Each number is 500 + 40 x the weight over its row's rms, rounded and kept within 0 to 999. Layers, rows and columns count from 0. Numbers have three digits each. The size before them is the row's rms in percent of the matrix's.

# layer 2 MLP up, 896x224, rms 0.154, rows 681-802, columns 112-167
106:531479506493515494515466566464554475507478462480538441568497416517535520541410526467450488517486503469466549491451509509508516412504442475406543581574501486545457522542
088:386526474509498554482483549446472455465505477512453548557535482488520434513503555430430531528487533538472519548511480402533462497507510459515452575479500493499476549498
105:453500487510533480543479513513450540441466520529480489475561492540523461495455507516477477470518482517428573485448530447512463458545445504381538527501478508530531556487
096:487513456527404491477511476429489489482505564528480456547493480447524473509515450495463540409542492516454539493545511484531516475534585474524497484456491472482511465524
107:619572468466446512467473500577498484491455467409516464433494471531522474506547524504506489581556576566467508457464507535491491512522465482544507505499569483448494441468
098:451595462501519469531493494483519552493494524469549530483544426539551446475561501469494517505509501484511572503509567490451507517422487511593505471510577485537509510521
103:510479416508503522507504564444488507558482482538520451581533534546493509503533486471547447518482512433553531461438448553502537474534500437475507502483471514444469521528
101:507508461483540487506401514544446494483430506507493514524579451454481455458477471475522490538448507508493527446459573495485487504533516588470457495454450499495510533519
100:524421540496535504540533565569476563492524478486499498556514504539478486539483494430460486503443530502481562560544516498543549441590474412482473524477465470518494454455
101:480478333517482495594520505586494558526481482474538461516488460490533539551482496530541512554482498486486470449498461513431581542475520517498456526531429543449469462503
105:474482478564539521521466536502478490506460522467457543493498490448366488538525498480573516507456462547472518479485552494451446441536524515483484472513525467555536524432
099:490500492488476467520455454481446493554492559466534508454484485478532494549486433611457551502504456466465515444488481475592509537585502577518517482491504554492454509545
099:450495482456505514497457546440454499421535503521580519502460490555532567542589476541490539507491408494458547468503526532488560479492459539487508462518543531412509583514
102:462499559534509512555536556470476472604469533567432468562528466501472507509516563552519469530591520422478483537462519528501510490509557493486506558548493557525507443507
099:436478551521600507504552461487450494481517467489466528499532510523451521493477526476459532541477526481514444487487500442513561503469385447507476495530536476524437490436
105:567461533449484482541469497491560549481542521439428465541546535520484488484484482503476520603504481475504572482532468577401597499479477450535477489483552522475504544525
137:466472392538531462528444503537484558493595550541542508497438496496512502461454405443513451482497485550530490504491494469524507434531481494476490508505567495492488525457
093:483514504498568618440428489517463489476509483599458442445573525475539452439465459501541483536460482516499582510517561552514527565565477421542485544516550539450489525530
103:464506555502537514500457490511431468502489507514546514515452440504476511493592541502451537487455533508585459433457498494572487508479472555492476533491493442483491480530
096:511431479467523482445419471536473464502510548540399555495458429487523500530465475497524527529459477543507563483536489527536484458491480467517497445508538519537505488514
100:519553537528484495562492518496534491496474466489480515526542451572558519527522443589460483551510494506470497550475523551483469490510478496528510499486452521390491505528
108:438416503528512561567558548460535483486487550529541578484543453497505489562464475486552453565488519544481537512532450504510488440447460498536469517441470484471547494427
093:401481466512453472513491507384568476461534535524513488453538522502542524496563483424531485565476493425526515474548501465455491546459490510491523456515439503537533486550
094:504527539498590546506511495498430539421481515516530545497557531564554478439487449482523465510490546561561519478501467441538462394495469503504495572482533510498553467541
101:473463517518479451468516420514480530547488544511472427476496496553498514527464522561479490482536555641478514462472475416501542464509521487480519471556425622521500395450
099:496532514574494553510533479455499459440473513522501469430565486417535522493465457468506511484438492561501583489479512557479436447486469455498590457518497571492451425463
096:493563522535520530456458526494582472531490479452497516484488524537529454488446496456539537518500489519481519442545504482517502559553465506550576487633529495472507477487
109:420510507530499481527516486509483529494565517483481518473482541481531465493578512512473483532497493505508475525482581509522570473505506439516504495504559507523513484453
089:534542480394504466529519534525493548475489577508443439544499505586443488549446486556461452440479437518454523493464451506478539492476461474547510448489506439500468486474
117:473538545521423484552471541508528500488453510514509548444474458507527550537539459520476571533493483562541526526470519474438554490468470460506532451460554543529484439499
105:453528475515465537503501533523464552542478542472527501513574440535457568451519491561487532540504529540454554472511487517409420484558516491488584519497496493573409484509
099:526468491499570506504532499472603471502562447502489456545495392470468484488602490470555441521508500495537596487597535421472455579494504577535506485570490467561540549443
098:479506523524465503516527538453449467468474506471479508495532538411502508546507538548486544540498468553454497510514439555459495520443529499554399469542496524501518447558
104:477439495510445468569434538438444525456549533483484525528508546558490498516500563498525487546522481491476561461521487518522441489571465503486524546519463478555466543430
086:505591504507475535447523512449517513412524514386511485458542429462573505491547555535544464591482477466535503491491417539472465515560459422537578532523408584466545524514
103:486480466461541513525430530505502440463504586447474536440537473540458484512526481516466502545380512505475553484453529526558440472447487533510484556441520552459435475488
086:510522592438444439484451519528504551488462553517478545510520610522555519485517539469476441506500509526473568408484514467531573526596497462537486475538497532475497438522
098:511567508452528465577520547477441562462547505449483467526532502534514533475542520495531424461556522525509466555456471504442471536543500488505417465524576478513457471483
092:504516454523521436536485472465462428509520521488566508451508498460518512484538465477505518529505464461421533573455531504428543564493475487448514456494537467515508529513
094:497538472528602502524530496474583534486523543533468455435426438452469553551520488498507456625554509498527488542529533501516439524512475486484458453453433469505528491515
106:457499508521568531532472487420468557467453448516509519556485465462413450530570440561498506552529460552488494519505451518425544483508437490488510535542484582522499468546
089:466546484446428507487419525510528545519461503512489497466571502463526530449484463535501550508471505456533532485513515404559436432468512499469447539376448422441589495386
090:552454608562587534518497542486530520565447446475489517490457568548450455510479455529539515490533472555480495459468501536496515482456447453507418515484445518430450500472
112:512541483542481448538440492478465456513517445440535454569517516512525523424518460538472512503406531502503517538502488474489546473526534505469486472461451564541530445550
097:518568522451545554480425463503503508478497509460426516459533541531503534533473532519532514516542511463474481515486512524559508494469505470432590445516474533547522521513
081:444491560443537470504535575501531483541500418497558476517508482539481499474526495487533552526493517436487512542561519494463469456423480475535522581566529478493531433534
100:529530494523498531549504545599437505520437549566527477536555509481527488502473487549442521422464509460477490467537535458499533494439434487523509530513524574484471510471
092:516541447547513500523501487477523512507530505460553462531507456506550512547480478462501494505533537487491478466586491456516508529552557515569369456515518510474520479397
085:463504473470499469460500501521533571465555592491465470510540454467450474522536542552593476477548494474507518530526515515514538474552471438499528475477495479449441485511
096:531473486522510496577482469515400523534508464449435482546487408521486493479502536518526494534505513452448475512462519452553567500467480571548509490547460567446504541506
099:544518436501506552484435545477492548483471418443437499483453463486447469519475520462546491430558494549494495505460449498482551480493482523531460518547495480554472528553
108:519494489475478517420549476496492508504450527433509488504521499474521488521490417521377446480516418510535448499511449481473500425430496518512581518512527470535478506482
099:519449460487468597514387496486419519490468490517429494426419489508560519530580506503573490524511485544479528520484448499446492483507490532606542564490491453475543553524
099:528483546520516454512435494515493509535537489476549569550484572498491515420566551506489467507520443505461503486449563519513501460465449515477583490560503503444506442530
099:491548448548599480476515534500462540530453487465494474555417489481515515491499557447564535531498523568508458502489547490551529467505464527469473547531427519410539480501
103:448486535515497460503475510421504478460473434476486574517476525519484472453487460492500496521432450503473484521503455453511498537514552467504542531516454515515559502546
099:511475545463514509531455483552463506544505504452545576457500449460473491486531394493523485468475485430425518401580571455526514498424546642388475443538525540540480485556
090:472578460541518421493483533504505514528531489514502504527497457628503488484501544450553535454516499496505513554498494586531491485531451529455488533483468462493506481477
089:452527432521485452499473503404516546507501452466515527538486447500454489436532532522567468530570542509515469468468498496475459538511504502501427550485515525448466558511
085:507438511516522493456443502461500461468480514442565482474477475411547506458508479566480522506506446476536482539528524525508503479489463480491466479564427514524523549505
107:472475557551533453457509550462463473500535466518421561472508429433530404528536521515498532558546453561461547538486496532508516454558526520521522506488471474496532508445
096:541511586502524498502450522455470492511480465446518550456533527535558531449424501510564457454477492534436524428492489615452479519524453553511521473442547505457528442527
097:514417443559499512482510521524473479468559540458461518474484501541475499544444466468485570536527428491448558505513438481469513454507473440583502571444479541521499545445
099:488483477484532440519436524411453486477521466492444601537455480594543447572531447520550491470624485530482593517450526479500510509486497511529504526506495514435500479463
098:553536480504506478488492519482494551447528457463507528521517549511483504454468467433516558510559477494432551527489492518478514577498452528459501504553507501520448511507
093:526555469540532476507520518486503476440548516583517449529493544497484480504560498557590552442407496450444484517510561472495492497520472463534484486533546493542406474561
094:464566456515505475512462508531455450515511505497552481475500528543547486534430449429533475491501421479555437467580546452516513490495535488467492553495489571430511537390
088:474458463548533526525446470535463435473470490476505502538406425428454444526520491525518605534439443491508471529536602463490468572551477498533484488465472474539511483517
107:511542551580501519488505459471496469521450472486450520421464480542494507481508572464466480502513506469460458547499562513465407534499495485559537486509539476496563448580
098:514555473459506508510512409545490507507522459498479573512538489454504493489484458499540520444441501553461442514498484542491488414482510560483490585528499577463449545498
094:453455507499501469509480468575598515514486484516449426463482517537613507515506480525468558479568553507475474496536460474590431521487522484524501560476518462467405488547
101:513509560517539552444466464520573574469479527555382525463592571486458522444508469468552466424518515593476483561455448507490521484432506519517517407478538463512503523514
074:513411524508471528512523493485542454481474519478474493453472613523454519505475494519554508518576494488496568505541431508504453476559460552535570570533560522552532522541
104:482537516539441480555477508471537577522427526569501441485422499535464514482432436425472448552568438487591495480440481454490481491567573495431494508533494547474540491503
111:542462483496495515590476459481514449547543493434457527499558520483541543496432494519507558524503575565377471487557528462455530456360518465454532557507544537459484523496
101:505473510511487445518510528472449492517528517435469536463507431471498554536514565435513526488518499452488463519519488535511510507491522529412515518531541456486542462463
102:519479522450445529531423465463517552496469549481570519476486492467520480472488521539487452410427529452439486602549437494515459483551529483512495533503432512545470467568
093:553552453484457418442484550534468492510490551498468536547473549563411435447476467516542528550523492474421502471432563491468532517532533453467475512565470545528532479489
094:499546565528554484501451479516539521499468551493433501501445519471556503491467500434535520531535487449527492453515515497533508515474512504514463557416463428542469431524
098:563454419473529536514441507520517516489527519499499544443574536508477546425484478514513477541491537458406515520576438512494509499467476450485495502512514479541420489554
093:512497463539462466588475517491490448471501509514572548486467453492461487524484564494534501498525497483475451529513528462539469487570537524477524507524463513464498480489
107:504465516539550480490530548464489479428421509469488605506491505493462463400442578524462507463553521441438542561534447480499483457567532500511520531534465486524494494425
102:493490496510502535510533498491465512543422514496521618509430472518524511497516543497505513542444511478524435452482457491468503539564581476514520520561434492498527495520
084:502518514534515458538500488524464480551568607533535541482521460541446479461441576517559523534474532522434557523469585456515435476575534452533539573497521461457492495528
108:458472468439518528482502514528464504525450547462461428563451457452503426455550482509555496508618525440451524482512452508489478585507499419531415430529567512454535508600
104:491561476444526493539499462504536486440447530474481481495585560532514480503483565541544521518441517456563575463494447468516506542442447475500602438448498539485499445522
115:513533474473528510513573562470550562452557568453537510463501485484517509513445445439503500491537506418504512447458432463544454505534511471487533440561511402491425465448
090:517504509537607523568469446558481499519462523515524450493534514481546469574421518465495531467502430491539523446417487520467554496544435510545440542484501521441509529498
102:496481402536498484497480428534491546438479537458499501484475469587399542538506523465582569514468485484580498445529477455467531471472462454517491485478488536512491562472
101:404522511451494490488451487428495538511537545447497557457426486494445438469560548541440477497521566488555558465532522454498436482495546478498423503453480470514535501579
104:523511519450461485515519494525472559544527482542594572408517526517506521470455476491483473550463486445555570511486551528529455524467487571473504507532498475603517486562
108:526482543510466512510506542439568417506497457451567421559498430435571428407557466533576414480480456454522484491445483499579558423507432442512578477462523465503463485495
099:505454472511500494529484568530528540510499520413560495566492513427545496504520528488429476466498472470412477473506504484524492544519545521452486497482476487578521493515
103:478489490555504545529513557477519597479525557428451529555438500524572469570545509495565474544545496581538511516577468539466443542457524503516520404515483474427508475454
103:453464401505467519519547490458452473576507533523554537483426495539458452505470500484531539464527517518587567432497476518550501500576474493505513546443554466509512449425
109:499476463540539503530515456473526511583443484467572462471450446483462522442506470525446539487551488496505504538623522400487481458492534487509493511519418575517407514465
093:505531507526532516438514488528454518482539482450524551532457410499474510517491516462586575533469508492470476557543553385540432528468473497490509548453488471558431487470
103:510493471529462481486475489445502505563552597494524526478512484475550496486571490527488478581531459492563472542557456537408601481490522485521481511509433519462545478508
108:539518487468492505545494506442549426462505481455484512559471457495482422572495489426544493533581428455495473466444476536526425503446514472560514541444527505527483553515
106:532530466436513513500570557500519522528423536552470508496510425540481577511570382628544473509508510473473501551522408503483542493451519426518459510559547497537518524473
104:559478495510505514590486506468494447515441531450481465551508489447545549566569541489488545488464460498505459470565477471530555521501482532460493461498483517495496529582
105:516539456477557553502477500542522549514547463527547468474547531474474487524460427481475561517484480508554492509554412414495445441423404448523485536420382491492496501503
104:485391538538447542571432517430541472468473496458515498485490547495513509577467451589454541468494563519486545486535443528513438496517521435510410495453461456444478488425
098:503481510530515574497502492543498503520550513501419470478458377518457562544491472534592556508486527471500503513537518511530431482489546468510482477462553475493522454501
093:485429486546496496484483509453466506530520548515485558473470514483531451437542477542429464520502437440464482472472510433511484522442557474518488480513512473477489541506
106:465501524509469450553594492500561474438500504504525543549506510482499418477522546479424491488553539507595486490481468494486451535463446462501492549515552489463433497497
103:474497509555555507423416453447501528494537541422492534494519504520473525473512512536451567470459517500421477534433490520531586457536508480544462435515453500477474436492
099:518484448507525473489467487508525522534551463490531484499500519471478492460467512564504468515463532550519510536506491512423482492536553478514541484528522547497590456468
103:468444485547488522531443498483490554510479525488505468492486483488483496523469571484537532420529525447426534480525485495499544512481484485519466516469522501513497435520
099:523540475517602509402521468474399507533483525411448496524564467494519491557402495530543435532497489477535516493515445431518544485407486428542547513533509551530551495477
092:456524561472461421502476495486520476458550451437485511515537536595504497504489549566566476507515502485508486441508481494513487490556555487561500528500481466507503514433
099:469528476469538451504496527500461555475531392500517441532512557482475443471558510458527520608521407517535523561520478484599468460482407494545491449433436516521491544478
109:525504499558472574508476471487505439447480508512523454529474532541448479498479542447503528506485505481566538482543451495525483580563520503481580466518581527487485532483
093:500530506475489415500459517465526475511473482487534489572525475475483563549460430520564572464457424526576431414452498459492516515550509546533484524446541467426438464510
104:558576490436471502539503522488490474493459524476543501508538459459437448499545530463489464511535546456521486478499525608482441506484477556521482496444488482515516528502
114:516506505541536519495513509461537460533441475480517529439505495527447506418542507512465521529507518547531520528518475511460463461453405534533528490431457462597516537491
104:491554528498444437527491516475515495471570524538524511482530485510481527507529469525452504447534496458472482468403489536473476528482494447454500522521432550475459556501
108:546512484513499479497457513424514495488408503532454496494494479510425506550514503480466509510511562523477575515509550464519430517495541464455522401479471571525469479538
111:529535490445551561507425554491557464477502537475478485494443456522539485559436527487439432473443516471521524534507459522461451480488490450461468475487521462572523509571
090:444397434445541525542517567468496483444479524435481525545422514537547544545442493502503592437566434436476445469527491530482517548483548572504490533532493456530396452481
102:482521518446543558468524518586491524551444608466522465454536496511445485462510481469465526522527558498513508460512458470498514527467511450503477500479488593503464462503
094:500556511482469511510479519529482501529562539496485581408487463450562540540473516448490520518533560485552577473511479586546525464491464562503449484489432526424443478440
# layer 2 MLP down (transposed), 896x224, rms 0.143, rows 681-802, columns 112-167
113:461397381520524513485458411519489489534501506552510508520515410509472474456524505476514543534519437474486483508479541519488497542415442529498491471556587509509532526507
093:593591590524518499553499487507487581481524508523533403422464505449476506515511597469512473527457484511430486425529528477560504493490516504563530577434502488481456485499
097:505548462536370479490472495547534534519468474497528574496483480471527451563539445521589499470466487558542527474556496583481591462469456453566485519497579554532513491447
094:517450548450520562478471510535479496494421532472522442575520537477517510467392547481428535486435435470420555435525460460527501581465559498553516495520490431493566434491
114:518520415439490509442526477538549504398486538470419466476407497548552503533509549495489557449491559506511506487488482474452486500542457508496526504500445503503462462467
094:523591438565467534486477465433540488501503514574551510479523587492542536451446418516528567502612492474482465511507520475472460527540487475497515495481547472454472448527
101:483491427545424501507518505492502456505507532516463546483462526546430527527531472529533489491528542461548515445441459460448518465519475490507441463474370488573446457453
099:483471477501530523501550493483581471488533527502515487462496495495515403438487497547504567449559490450526452415466472534483553499483428473519486470454427572458505458469
104:536410580561495548501558538469451579524536527474522581508498522521490449439486537433531495516558517493483526552522562568496479458547532489449476490491551497500519496462
092:481524598492528515489461430501501554545471417451488499505464489525484540553508526482553467537488461444507486474481517486502507551596517523430513518426570546493518488526
117:431530536454502549591492478478479501520485473444526533523477521476534452529547545494521546602524457492478443510498516453487540472556573538523474447498517526534487505469
102:547522487514584456543521488460609446528547447539501488474400528524527491576473507543477488541537541524532488559483550473529534548413474538471505441544544518497510433506
102:575454464453532462514491490468515463531527407456522509467477413572491552494543489518491514481483529508515493523532480504472503425561485511456542499468485541472496501416
095:457483491478497590503519546510472501426538497467515437457508479526499433532480452518575527485482506513450444461473530510522525510592393493490507475500487477509514510500
099:461572585508569518489566483450471483461552501512432515518514527468492520443537493498475524498553491472549527527540532444535563447534554504465458635490481531587463533426
106:512540438565462481500528459529510509474546536482457447477550473491514433536459545538475466437439508523510469480479491477478528494440514480498442407522521471508449535495
121:522462462534542447562390484479510526492501482432514477455502569523545479515479521406492480530451443498507508447523451538550446443479496506496478523492521503481488479487
098:490510460486519473467494471399524453497490509529480541487507484497454509529545538558426454439559505595509451493526513479502539534512514520536550482506509495524457576515
102:520502479508482467475513487534554517467461539447562485531482504490535517506428455512505441450475450481426462542429435514538467504539509501569555492534496557520520515495
093:511490426481540537531469531406511548508484400547493487539437512443547484508521566525554585510547519494517466551542515473500508471551496437474554485537498482589529496558
097:518521541547463495505481599577525490486445483534518545507576427459505532470517503483420495484445513557454446545474474470405468510474485493493495519502441508563484519480
101:491463612481455506502509510398521481507530486463472492501455530517535464561496469423523472558409429473520521553560551512521558495535500542481510556558461505449472504524
096:480519552505518488483483495523553517448489472476476532464494484471458572519513523496528487506486448508453468481502592507542452486516527542472473483485463509466485581558
096:533509498496476499463537473554502456565510472540505492526538507527451521533550511539515478494486484603470547488531481521523571558486378493505478512446473504501535537476
103:512466447474463504404445482534449522437459563454534580587526445482579533479448509519462476511527467541460493462445596468472570459460502429483470502514483473543509477536
100:486436488483513438428595503438584487421545483472505535465516540510493519476419515496555422449515584472572470499460513586510480502521531564434550490570517529499472535460
104:488511556561548476460530509456531523565474549570431482447517470467501464463565489480510554503569442525465483454536516432571465491484512554554540485498496437503492438519
101:428443491537472535524572479524497465399525487446490482475448480526503476508548451511535509545547532484496457536432612534542533473510505480498476525497583523500455486450
091:549479566444580490484450497628495441525510502486474477515528500431473534493445429518474560538458476479487442488481477517514545483529521587495494530469469483432550460455
102:536514552568460471521522479516509501525478523534500512497449511545483536533550427524455485512530418453564423518490532509599481555498553485464522517455508534426505553481
104:582523457442479484454513482498579422485484476603439540529470468446507473467531496496475554472503469495477450516557438518548540457477512498546412563421471539502570565500
104:554461520496497428501482509449503505552496523517551475548513484469462479503552533429505472548477553501528512432522506414411490517574522566435533470494519524516566503477
096:532574476555521418448498417515456523428520576503527476504461469457518415464508484531490566562473547477482566472459538493467471546471475434573503507540573481471511417534
102:578462415522599522514488512467593473528462607481502500446532543485564458510539465444485465525406481494500563499545492480533520453509559513526587539523488488588466472512
091:458530586464395508526481509491470526482533581478466483469518453485494532517490502514475476499440500572526399512471560486503512434468531532429483463540508490481462526477
107:488458421479569523514495530512543457510505484502421545498483537523575453460526456499417540455505509476541527482524590494494491557485556510442500463590431408543463560526
092:562491580557515531504476445574435435501460490553500437524519500521456446487559502493451495541543456516468488465563499460525561386434488488529502509433534507525487405555
089:588488517449501537526466573539478496478523486502459520521507456530476487483543501453448373426555512433519499432489471526515502549555491487424447499477551554525527475500
101:523502487497503509498527507520503547497477437482513528477493505457525561430500464490498521480545534462513533582524544452560445489543524462547547521525464494562509545474
096:489448550506512552514506448479451538488455486473479549498489476561443553522509505544521465517524526556523534502530532526397492472467455459506493476494482498420443533577
100:503467512500480433480447459506474434503454466502579513457577536531533503516488445430520478502403427562525451544458579437490504451499495493495512491495511505495554518461
088:568517491505485496480438475527510536461569481500489535513541436471516525453517440486524519469436507469442542594455594428454520489500537484477492533445491452549578482521
093:507457515467454508514520446507440526559479490512387533502481431549491551532479535427446544552534505557560485499503506534515457482487499476507394511585494485550500504501
128:532540463524587505495527518467540479459515540590527412463506513496487496490520505499588485513546436508448465589494504512527473577494499485532584537575496514490414512498
096:452460517454521518507466442534463527512492514483562476472486524510450543429520443485484441464417534510464490499550407480474479540462479533446464494500470491519520519553
094:499543425532501496474454483508524527458495459462496587468482458473520512498540507421473481537404480530512477554557503574504412489553547447478509439490507571478439486525
102:512483469508555498503523421437478456498451512526467524533469501485483495497541478478578538550491468539388393469506639491496556486483476514479482500489535475474510501521
095:477564500489483512537490578466591445510558506477507545398457498560515486464464483515498535458534493477490486562531539510483476561442475522554435533508574481449454538531
082:517438475545537518569512530520494515526481488562490496566493510517496451446438479443511530528531531548450519553584533504492421501566467490564541499415451566601460488486
098:464529471552497477471509535516555533524522522552494501491450514518518545502474484461548554475427488511389523534514510549492487488491479453561472517448556559530529522463
105:511473490537474481558497495525514465565445546526443512504507464515530509426432503494403447483472508449527499495532529552504492547530510422551474421488516512521536447458
106:611508567540358446445545464518529472502534497493554529495517474505462497513504438511467473426530425470526427543520522479494470588463546518469527506490525495510512487523
107:429500483581550491430437554478519499478421491523473514551551504480439418513489431526451575525491490513514454527565487487494486515583547534539504458544551521521481536528
091:570478524551537476500514434432519475511490485452451482466462502541482459476547565506544517483517440551535519515457440465522506494514496429459533564501531496513543447462
101:424456452555518499433509515451489543451517580559444469442498504448472471547566555579494485506500432526547489472498446480453500509494513557481515490536497493456526442460
102:508515478479462565523472466532465461527526482483432531442480490538503568523466512564521473470488504503516456517447508426478480497471506578501472553575433461528555548518
104:508501498540512503439468524467500482557485513512467505577513483449439539480514552530522543561450509467462537476563500515467436467519518454503519470485419524485541437472
094:500514524473533353527570467507492504529448493439468523523518523490446545509513483495500482557491570460485495533506450461562524482444487456634446470529520500535456543470
088:510515524522534493436481482548531478453499473482568525493470493489465496486458402530524428538548476462449469593531492470502479508482455471536455525507482552476535545594
084:452512519539457498507538555456421561462524535515502488461529461424519474448499469505507480561500467531531472548539476485532477510500450500541454539532478499536525542504
103:466588500468433426532471439490486518526473529534535531496493474467525575447542494541499502469479460508568458495532458487496522512508485519471496495481560491457468550447
102:554528527425465481524532464527516482553489503521403565499514508527488500468523607494494432567525550581514525509484516470544516505554630498489544480495530455515507421465
093:489505472470428520552486505504438568536462421520474495534510461453534502499477595471427430413565507451560503435519493539444506475502474502478503457461542574484547479491
101:617546498500508486447533470485490476491483441517510528430509447447540483487530466518462538474499469544468481486527461387592560512508540452504524481493462505507435502514
096:457547490439503455505481543494548524488462539511520478475496464539511519533516521507494552467444561511485528546458478574491499491425411529511457577430509518487547517476
096:489479472575407451498465518524499507572542509448528576468455470527513490448438522473472412488523479501489492537486476485523466508515573477459548483538563505440579552483
101:496492510467514514517489654441525504468541535510465463516553601490483452439513487522532524521528528492508560475596494512521506611565514484547493516540492510429512477535
098:509438547517526493525441526532617472473474488481506472483424460503523501539476530525536498502527485458449565533456533498504531548478527537545504441518527489499508453486
105:500577521534469532457444471576537465512534484542552553527432518478506555536466424414495480545506484546478479506453534553480485489502531497476506445512487532514536477467
103:522450545449498595469532602549536476490487523540551544495507499559534506465507499394452474528468495514499521485460508426556509467495513487497436456503478488510532564511
101:542526506532477448427500435499510482519516554548522586443446539573587429508580472498485494455470475516484466542501528485550459522515503556506447460486485517530497504552
091:537472466522534497498533507593468493538483440638511445451463461518494548538446451567519508461530558456535520498506500420493437468512484419502552522489501513587491495568
079:482462536647488543544458507575547552535500454526515547518581532463500453533490427488497468468424478501547526486579396440483530456525475578426454510510486435541464522470
111:532477498525534507540504508419447524484504546548516422498446518494512448612471507479502453555563547402478487490549497544511538475480499490564480489522499520420455423493
110:500520501507508461538522518505506509513522422471468483452494512525491487519464588485531450528486562545534517534502452495478484526450531467521498499554483489493414397470
090:438530495534492466440569467558531511473504479499473474516564434511457457512490556506476473471466513467501422504406480492440481459560511560447527553482497494468547525490
105:514450496516480485442495486528549473477434530574552468513506493413490516464521522508484556549466433514543481530490537503474480457575522480448500457517569516479524581532
089:536507515525480494578524482523530534513470443534559585543488484449502522475474528521496459532569407460544499457443453493531506488593447524470479514491497497511429492533
098:486489494518435555484445532502508496476548548439396504432539516514539456561444530464513471571501446473484485541494535501492566514499474461469501452454525542506514490456
102:493464483495434486521471491499466471521449586500424482564456544496479470508489440482485531552560535468473555500526518399464459464520492473450478440568535454467508504548
099:471525550463489534447503494523511499501540450549554425511527472533416440516500481412537456464541510452470444509480472470573515511507501511555473480401481451527501551523
112:535477496490547495471450537490479491410511457478542440441465458512492554434505470586485464551505502498466505525467488464548516393490521544485464564517499489576501480550
094:537472492423511471488575505529462475460495508482563498438514490498539441563502554610512478465485533567532480513467534566512449504542487542523518508485501466582470523557
088:468476516502511510500554408519518500523446573431491461485503422437494491395545522500466525482543471534609483415481405523481452538473506550499429456519550512466455472559
105:470420464506528483471493506500466420513466572500425500500467483426545557509500519442477595557555464460461556505476508424479448455537478460547501489495515534435457409512
104:498541514500444565504497455525498558513534478535521502475501518489473476586562489460546472519490450534494481500506476485546510515459475491617551469505536462474586609519
103:487607459483554523491488570503507482547448422538456489532516488509484529552484519500526486481556515489454511526521502469507431540498489411451503499481526494414513594491
095:462447480492473472607445535406469447490516496526520451546498556468452570520563514508503549512506455513517566502494499498537500516437495523508497487509448494433539504539
113:447581450557414419533498471437454481484525489462461525506515512450509513486571482485532553419607531451469534517496444489465456444443508415494557451562512452463568536497
104:456459521502572492498601468480473569492462496554492487499468472571524503489537472435552479534475543482479495486525451525486472506556532519514445491529545433527504499535
108:521535523434542461458576513489538490508514483478557525494476542476546504483542535446492545461515496528496538571530540508615512571578549452600477502531531501498477509432
106:514453505521485517507481496481519466540437435506498479508497488517450447450576468555493434405499492426481498458519490471609496410503483438502520440432514464528478525503
099:551456525472530455525414522486574507525468432509499452521498512461505508549473439487485572479516456521494471533515490519576551440444535476502465531485513465459520471455
093:495473515560546500466557497513455522553499546532501487416517401461487449443532537472453505523488551494445520521569574522464513518518476512476494432469498488489522424475
105:483557551538461534521433557456508419489511522468423495491465463614485466471469575490509529502501515485552491523551586562487495518484483461551491488487520465493508485461
106:497504488524584492528475438440518532490457573509504495464525482492471484437489501470482538462533463548506457496509495462499514475465520508510531502518511542605429468509
092:536440501507530434520521564505500483455474438504514453551520474448509498436536411493505519446572456542464525521533450480509550499481501527503526520468555512505437509590
090:522472529507543532415467498441467461510573539471520477501457465466533562506513544484512533410554478577438460584493536571490517538426430522467538523535502484531455567528
100:450450489486515498519486539506546502510491449613526500490543467561514547489401475506474461528419518468546502468521468497473505494641464434490483517546457519497489511454
100:503499510494499499423523511485492478517423483495430489468506483525469520550492513458466496453498495524446471547541423497382449480503545440503532574483502523442552509530
104:533449528502449444404579548520498509508546424538544471461515538538466536440478480519439551572525475436470437509511513480491597518492480537536519584475450496512492584468
103:426451497505465560555561518403490543487467446478524535576512448466535486448517573513434475517446498484525546437520541479429520553524539545475466493507520530540457463500
103:480498444528483561520529531514471510534515531469478575519490510466544473524514516425462431512476433533561485482533487468484483528477499499435428479502490480489524522437
105:478460560544490569502462496438569442450516551466502486470512466542547485500485493504461570535513454452516524516512583465486505547514509495570485439481505514469530471532
100:539493465477434488458467538544469517528544490514473482484448544542589524460525536524535523446509483521501491488536430473525489510484550476574454437535483464518498492437
100:524462491491507473547465513446505525534488532487512552534435539493479542468532452501534506531531478468450499383485588502463588501428516531476471405461538425466506569461
102:497494571529453564530499500554514417483502486482546544508501470555532501530457555509435475552512486556528509448551496520535456551474498592451525484476506542489518493525
104:536527464571512511475505498552508479533467523498499475568462556522472498482487484489457514503495528490476462484582533526505496452546461453508516504552507512572443555533
102:502524518520495422456476493509523399558479457492456519487576506509487466546466504494528432461518511531481518490592484452531525489490508469511452477456531569537515526474
098:517503510551495532539526496545556545506414491534490574492529508496548556486495553498493530451481498562483420503476498600467548548531434561471509472496491526472512532500
096:564498472499529513512492456479550542468551476552433498572453512534482505455519518573478504496526556496526535448524509566535537555507527550485579504505500494608519505372
107:528455507513512480565539488501609597492540465498497466568428491542523531507552512529553510477575471508526542524538492540583495566519456565401450527458445490500497514477
111:502525533453508506558496516445484467509504488488479565488532440461460440534464541535506558520518475550493529564527498525610517506516497508485532465557487556494419394430
095:503507452484446455518471465493452458480450534460480561477502502571463549567528501505528517536467504435467551504492526515527475521493571439466525478572519531511560496496
102:464522507564458524516569532487544493456489501510567512476512513604530525540516437568479478505530505487498504465502537470556493498554525546494459513516424405517537515484
108:490461508575510512516538464539534442511554518494516474458466505530515538459481519450541494538417391547466547548516466468569543546541456512455521462546533554502548492528
100:548475542433531500554476555513466520547461500491561523531456483476514464507498509510396476417543429548477531478471528523551459516478492550472468475463479484511525462468
098:553522545466461455498482522517523440528460435522484439478465488508436519554475506475465526507557504493481469444442504511452468509526501536460532458450510462451558509481
106:499553546549475472438487457474609472522516521549484523478541527542487470546481496462450495543487541425521443532449476562516510437582542512393521496452530493453471493508
098:414494441467456529491524520407546509443583572495464514503440470433516500531509498549494509502523483495499561536568516533496540530500406487485437476472406537503493393551
104:530477484453534494480479469525564587501481467466454476474472540479562529508501487508485498493485483525487392506495505500580492516509473505513523485434510561581477445547
098:499519501574504513492492478506523492477557485541460501423532543529550564522554503495473506476521486508418541482535485478553537530449516505494510496545491495508514562483